Part of a small language model's weights: vocabulary 8192, LayerNorm before each block.
Each number is 500 + 50 x the weight over its row's rms, rounded and kept within 0 to 999. Layers, rows and columns count from 0. Numbers have three digits each. The size before them is the row's rms in percent of the matrix's.

# layer 2 attention query, 64x64, rms 0.162, rows 0-63, columns 0-31
087:498531476391456546518531489427428481550583480506455564442542536575519445480499518510400404534540
097:533514549472483485480525529431556525484435510572515406444471460534428462485523468575562508538512
099:461538448531478529523522408536495504498476498514486477511490541501479537533612551488670484541498
072:556466444508484463457482449509595477413464517494570427580495515504465553557504443515542559370526
090:516434544395492487461566599492429515449500515486448559498506508504492449463458511485388512508524
105:514482448524494496492563432513487469604536481409539610557538494487440469524595488525555488516549
107:521512583476445552471544546502575499421479461494508518446464484543430488529353485531467534454589
107:486550554522406493445478497569446482445510545532504538448392422521489392511457485501470507520504
124:469442410597432653451544470532564524442462562479471492553490477560456478530526519486544521473495
084:508399439498515583460558546521481433421439415507547494591517553566388461448476487436503501444500
083:433577468521478578417532548575551462429525486527443495420551370523461494462512421507429506468548
080:446536465524470551422446528516521496410535480552532459490450422581493455482464461473484494479510
121:528512472543510576542441427470551506549475536523436479521543465575575517420457571387578507528450
080:554476497485566444605501448488433557610519538473561470499474518455531442559504600405549430582521
097:566537497466572420596471443383439528540535546457494534604500504409546546516529550450504502524521
112:523485490448530355606548547455467489486539489509575530504484591444474495537562495530462436547465
101:420569440541451550574525416544466507516518555488447508501458491573515481483568532474607462546441
102:540457531513484470466512466520404541602520542409500500515456498519498477522543499523544484480428
081:524553539581522390468472521615567552475524481474460494548514514425468572495545440498576514463471
117:556483590394410529479489604454511516476524471508480439510519493484482485533391526536377556440503
099:473522461571471495551426363507477523592524483443460576517491518537555542498575571504542510579466
111:513548467539463489518491428405471530480526522499479429444432499496497505508508631534602522566387
105:505511550470476391585486557544493535565541418454537522529504534419519582507553464530406516477444
100:511474494548494547550487474534454541578487474478492431488513556534470553515544571503575488548419
083:512479501537366531518511544537501466400450505503451487450442455600525451499388425547431574506517
110:547486596491461498512437513475562444539434506456522431482494557529450445546482406531522471437580
120:507557567467401421491528531516442506448533539507522582501436468505452543510439462553441557500473
129:477485536478398611412549559499461537447442507538492490527407412521450481484395554584479520444516
094:525475466454575475585490495442547517627502433453486528573597574491551499513604491493485490522486
150:542399434480588528550472483450551562580427449538478483546579564507511508490536503446542497563459
097:455455518536489526413550485424405563398531558532511504445479495526461457519537500514592440418486
107:456503450573409586441521585570574507504479544553507417455435469546441505495407458490503544495485
106:481524495498515456476411473485489496509542495512540506477453496552547581495552576471589433434534
105:638430474427527452493500466447499520489414514520491525529515464522460514479513474512455567529495
087:592438522465529502537477478432505611539415506556450556571484471584522550502469518478486559555538
084:563532469440490480546506506448510590515466465569435507472489476454514525479518532537394560575493
077:547485490464536516538443539554556473446495504526487528505515544464406594369537440468412587524487
089:540469524484502479528462422470488615526447428486429512534500439552480513518554597477519584557524
110:416502531571472445465585543570476464446586538445539510464506433496537415513502425567519406377548
093:524458502458501533601501443541509585500373426545484589514523494547518570471481526505506588581420
079:495517495467470564474497490607466626457487550532471490432461454438454476401508496542454573456494
100:496500479632544494439473443518501526530531483415490574496472506544478484489497536430548474457584
090:509422516527597502598559477477531478462459458489504482515520527524516457490520500507463542544479
107:407510621557449558468528547618424511459548477511462476495428448480463457552469405570462440432552
064:504520510499539545502514545505455599442496543575506463528446501569559417500413561495503473554547
080:506572537513493423508550571466511476541536482525505501484511544438487465371489502488401380514580
055:507398471477659516453493453480536451529513504478412508543531509460533475484542472523531499538472
110:416434571489513595407531480531388472478509494488434402593505457518449493509442523506424576450550
132:432599512525455487470453529588550473507612520455562517451512545495479478538523482477536347437516
095:411471510598489495513524546527503439522595495435558521476567557475419571507530422542544448395561
097:483465548593498474514500474612518456499544444419460539510571553577471516479582462469581482410599
088:549446494487485536538543537475471609559463482586432530498534500567515567499513492485490545595548
099:536443458492543509521528458430557593505456410546487462568524526552538551501508639440508531572512
075:446474548555560546439508453630487456442564504443471494494521526516429456475540443537567481427554
067:557495554563529506445380476496497541515468449437471546501462531603435527457452611418531527541513
077:406506522518494594544562502554493424390505507465476501457536441516471510475506406525448523423529
109:630464484477594465533522436394536503525448423503481470431518536524542510418504521513515552526540
095:490438463442539577457447507562458556534419488618434503543494473575519516533491433394516505554449
071:520498493523483508500501447543428470552570587515454422498455464518561403570420468420415515592457
087:541541481471393466582488541421477564484526563482482379590489468498508464518411545577395610568424
110:605517460425553494603483463374469570593396474506504476517501472545566480489451571446502586554443
119:418533531473465528516528601503485562378528573564540521472434432412487511599439382538493462492549
178:427582567519409506420510545578480486413589532441532577456449498474447482511526476550505478435535
087:519559518580413393449354435580530485531513527463459514494561528502507556413589573476508490484454
# layer 2 attention key, 64x64, rms 0.16, rows 0-63, columns 0-31
094:509457504547501507494568530623497534521486489385484467494455577528501558578520441515466584499520
104:561533546502500380493560539515394515484506384433523514512473465452529492580448534582380492479549
106:457616516443488480482375438437568490501524600610509577425492555525537504416489454567511511464542
083:542598463542579544518471522476515424477486560603586497533543489473560485436425555491430569520485
099:441431592566506552472609436519402538500492513394552528566437422464426519591463513508546455492457
098:505519489521555486552442513477497520523470538529537478561410442445485626378471471509506552499559
106:479396582552496469434573488456426480458539532455487464557511405471465470536500508519480571474461
089:484383521525492417447585575469408619489533492414427472581423480432411523524446497530430412463497
102:516463516470457521551430528563519467526498529544535459440487567519597557477479392423442656534497
105:497462483521527625413455521576478551466553499584570462477416460494516532525410473526559526506501
123:418412597585525450513589530461429462417478496411468480601469445387452457553522508537507469447547
103:480475580532469451478589512559421502433523473439436485546475456524442519564552531588435464379506
117:533522454452533484525462450425526596581504547554464538433565518530643493473543447467484539591492
153:550512413482478596525385479510578491611484487541474484441568540597561512418459493449502536562473
093:597527511392441485557562525472476516464542472481580560465488652575476499535563439584458460454531
116:567599503486454582493508494568515446468502454550524474488483536604412485507450533467485431380469
104:502502537497425418499456480454558485532499610480496558459496480525495448382486445478532498436553
092:476613528399477575518423482507488474527524566476487475547522483487509594431495492555523521525512
070:565569463513544616545476521509513468463557414550547461515564475435544525493506592543385545578479
113:487442504540490510519573510587463531511467433396530464543477469516544547591514533477524459537420
094:467513507486500552483430558491555566536543612522486575398446547558463516411521487555564525485563
113:466492477446489553501397491491512450481569558529522545451549518550503440392522581532491589479546
102:516566551513464468554471402561530459472529461504467441503488390490496543463624530431560389511512
122:500561395501532535487389488490517469482575584575500519434492507596575507344507520497526507549527
093:441372575536504468442528480492487579440485508457463477539481401457443438576516528505531498466424
085:466553547571500491425534491513551579545553540441434460531484443515485543495452558527518442471408
076:415429541535528556466535615496426486490487487518471481517451401489407498538493483553458445480494
089:399395460533561530436497545514498540485494585496460417459454401454487537555471490499503513511445
084:602617477441446429565507364404515521466498442500517542473540566524552490528604537447532478505492
088:583546398486552487524525370361580514462524490560579540448509560532556514473509490407553501517470
095:446522475483493546336494509541452428535562506495473517544571464503514541485478456476455475490459
093:485538536520523554521428552509467551471469479526492498464402426499478527488388543505519522516442
103:526484455451553507507555480456460522567423440581509534564434508505434473504491478514459552580415
087:486439468555557493531438469536607475504441460494401441454583538524595538448492571455607533523485
079:499486400556481549523513538475530473519467511562388495462550397512514558481453522453531536576500
094:563517485576485507510463468516582466502569498456435549477573515609563511430536484420521474474499
094:498494547505479554504425470522534457581554475439434541493556624533540529526504491554603434481466
071:582552492463452529467500488532574467479493514559439494444580439559555491443438530465465617519580
081:500541559468426491517583553484423546502476551549531458533398452453468499516446476573412561473512
062:567546473491559597593487467510560491557485477570509525543593541571526494414504496521427534491510
101:521416538629522607513448508573497530522453484495390524524522420516513536428515577491580493491449
103:447589441438458462398615510565504469502499500503512545401488512493528518593446430421467614534550
077:566544482481494579518465424465477433551535545489529533474545545629608492487540548438488464455514
083:537417489523439611490419567500438509539482523541459454571509409545537521513463556594425484500368
119:491424422550543573558490502518553515528439499529441482534593432560480553455483556390509507523436
101:550507508528447457497576559477530562427519496485503540470466527569424456530489420593444499455476
226:458548580498464492430533495502451521462605497464556523502391526489453452497526502575503460432489
105:507469453514483579399441544519438586453515550504487467484501404468513460506494605599531477544400
122:463576541498486494463543530517451532474559477510606528540405452464508470566491493522415442456544
110:533461544458432464474489523511484404453481507512514535482415528494471440555486487597453521462435
093:455520512408418487383519539517515460497485482531508586471433500467516459469440487605417535452468
079:551517504509512529608474583466521406490410469498388478510559488537514512452510481475476500488459
081:494467455500486445509478473497536423526486588543452538424563450582527568439467487427542566493567
095:468535522478434452390573515516386496533526567456567547536478526473525430507487482579406446451439
087:474560426550468510467445479487596463514477453507413507467600498515622500444483447470574535564474
106:500490529430452509494515438483422541538537550465571525575402490490509417557509531605500416425442
083:489481415614465552503453501500590456509464514545461456490540430531567572443556504411645513554552
076:488534495546647431506480502527546454590495435521498471505562514487568469411519569436508444507493
094:410571526527448487589441522521409502541532512467501484549497496539407510563425555505501531511426
107:496433440495539541533444528516554537458448536514448500488531405497451630456488558429592503579460
063:533531476474497431505578430500534549506470453500523478474562521417564524559459472446545511478581
094:492444457555482509560495598485475483463478515550507497587493424498413566536528525578499595516523
062:457408482618519541439492569603538482496469549413463497421561459528403487505510468516466534523503
086:493441357477575426480527498549525497473575462532402446446587466525544456410492553426528488600484
# layer 2 attention value, 64x64, rms 0.127, rows 0-31, columns 0-31
104:542499536538508428434452466443534500540494547499456463469564550526558444463383530474453470450463
090:517526504583597456451468534538571501512480515549489577435424482537485484485503499443527441442390
082:448443517477484433514448484531475415537494519406413500483479566523510468487505651500446428516457
083:450545510494491464492513439468443584493489561567603467485422574470454481487605506549537496478439
091:484577516555528559505453551471548424556469588534514545504528476416489443470532461431426516523529
090:470497466490421477600522513476515496442487666467434436554507510499513437448564558542540541505441
111:494430526440471377466505445516481446472533396476493585549548615522464513531600468553558485460507
080:468558552523498447435539534485489537496464467516536509463498488514467454518479457489458535482363
101:442532447578590446536516449547558493564493522527529544536479465531534497479561497420503505494357
096:435531517506527552488410465457488450500463460410392575595543481444495555455528561519581532480483
097:491582458503530559500470567482486413583548464484454497588583447431524556538496478537460490537522
098:428488469585524411524560546463517432522507559529515554547475438495476482485535686440456596480525
083:515506539467585510505523447479519479459600378533632529525543518524463441538512499471430419470543
093:563593522553563407542540505466438461451472397476523608532447451435465506542559460492487451444529
087:480516483482468550577485427426501455476468580515575450516566474576466497481480637504422580491524
087:504498524542496542446493435493490516523522443495530556433464562566471525514539561467580558559518
105:425423542519548453468511537529496536477498557486456424561490510508533547406405647504446606493509
097:484437538438429388586540567492530493476503594599579458442480485504508510502424535483379562515489
083:470552513495526584451432535477491531451552473557483401491450496429492489399432423543563392516466
094:476447561479549515436523468453483477511519531440487551472466523507454495350607439485548462495526
089:491480454431463359591534526578518458538488485504538570413521491610446462570448470441484569458476
094:485542506510396401561574475429562440368472516584524501473445522528517407532571518520444415528550
079:564527485536469549534541485465459518524458513530542532483410498478482514519577661543479498574389
080:532519517467552556472405454450539480486527495559494597502474451472533492610544385553511438477513
089:482527516452478463524561502509494495472439514514577589588551576578470464557531488489522528511386
093:526628431513485500443437460487511470526492401571553484488501468473543489546442594479450528544438
110:492444544564433501464530452484533486468505599450438515520506519478525543480509391525563615465598
079:508506508444551469526486530521535431470491441477525654553489458481450419498495490458431387423476
069:512509423492531432460474495489498473447507332506466515488522481433502563602490522510506521446525
092:453497534390429501477465567485450493590481424485509456514518548454513522546512517509556559586527
096:426450509368395516574480583494504461558481506518407513442493503571481477470571521562441455546411
107:483503466521433439468567510453535520401525448470431608533502520482465470532469453557465572513422
# layer 2 attention output (transposed), 64x64, rms 0.129, rows 0-31, columns 0-31
098:497543459467508602485500594600450490539473466550570546488402462440500499534592510462522492436455
085:531509501537458450519423578491385478545576508500492537477495372472453426531621509435523466472524
086:562481413455603535496497533505504577443386469557484529493551463447560562486507468480501579537480
075:571474495466542373559441536502533438446429497454498391502509529437538548529500468565479456510528
085:432514518446513499571489502471559470438566416497513422550418559524599523485457453539536509408525
088:526473501421613494461510498487558464432491472508469571509636577488580580524555470486510496522469
112:511489490468471551577523580461482507558416516499634415476443460503403512524491502537450429580521
078:515448463540426473532488578461480379572462481424497527456498527484504543452542522541482452451468
101:508523508531566486503431486457483486513556507566542537564469467419480415556596529448510452420489
098:437430447488581546475498581415492506557483449555524532534528518532556553568419481496551393486461
091:368539491508526569551468448456548477514512403527486512575367584524549495498410456527532546446459
096:486602451457473496535504452505489571486475490592538381526495512492557537526476481561499522441435
090:493520531558374490572483453496473500522534566508582438532406480464411417525451525465542523531505
104:456483499534428527513513464443457517634583535539580440504430494546410466514460578449536442563492
088:481499488552548475434472504572551527401532491570493532494551485426565519550505478486571484382464
081:573532436445512519480444568558494579445456525416365468470581433534467461552463529532493447514596
102:509458535489517466493559449430424537559488528531497538499597459476525610476595509468495509569460
090:554540546533393418515511445506502475453519563549555461439523518491494517426611445496516561454476
081:482494560522460498508520474474456408551560472541492491587484491453476555481479551467602474548533
084:550455604427491481580516538406474466530528481419513451538549571544504452617599453437568488547495
093:537523440567462526572433542495507519510391506535531506448431449475485459431596462489423543427470
094:521542436497436469519522476602558509385474539564570437441522520459510529454460490521526540558434
076:580528455562507524495418526589524498458623456505371483488598552442454458529440463526505472508530
073:490459357561485503542529518569504522482474459542546489457435367437490469474429545528496540492546
088:514447422549461482500500545527537453534427516546614489413492476393444515513564500555426454422468
099:504546393603473549507457468586563477531491451547497485504404463476454481458434552521489484388514
103:431481578372541492437520519479523481420451512419500507477604536621584556520549477553514436519474
088:525493492576421537563515447472471529591565526571595449501435436483397443517470548418533520570509
071:490535473574348524523526497533437497651519524532543505468445427511387496467489524499507412557474
092:584544467488483558579570468482568517537430465433473408534401633531485521446417451582431537534512
099:574540466471544547585463531495563492533399473510473509496494558466578513439564422459439577471471
112:514468423430416525513518496478508432610415503521605498452579543570477545476428529508488458508477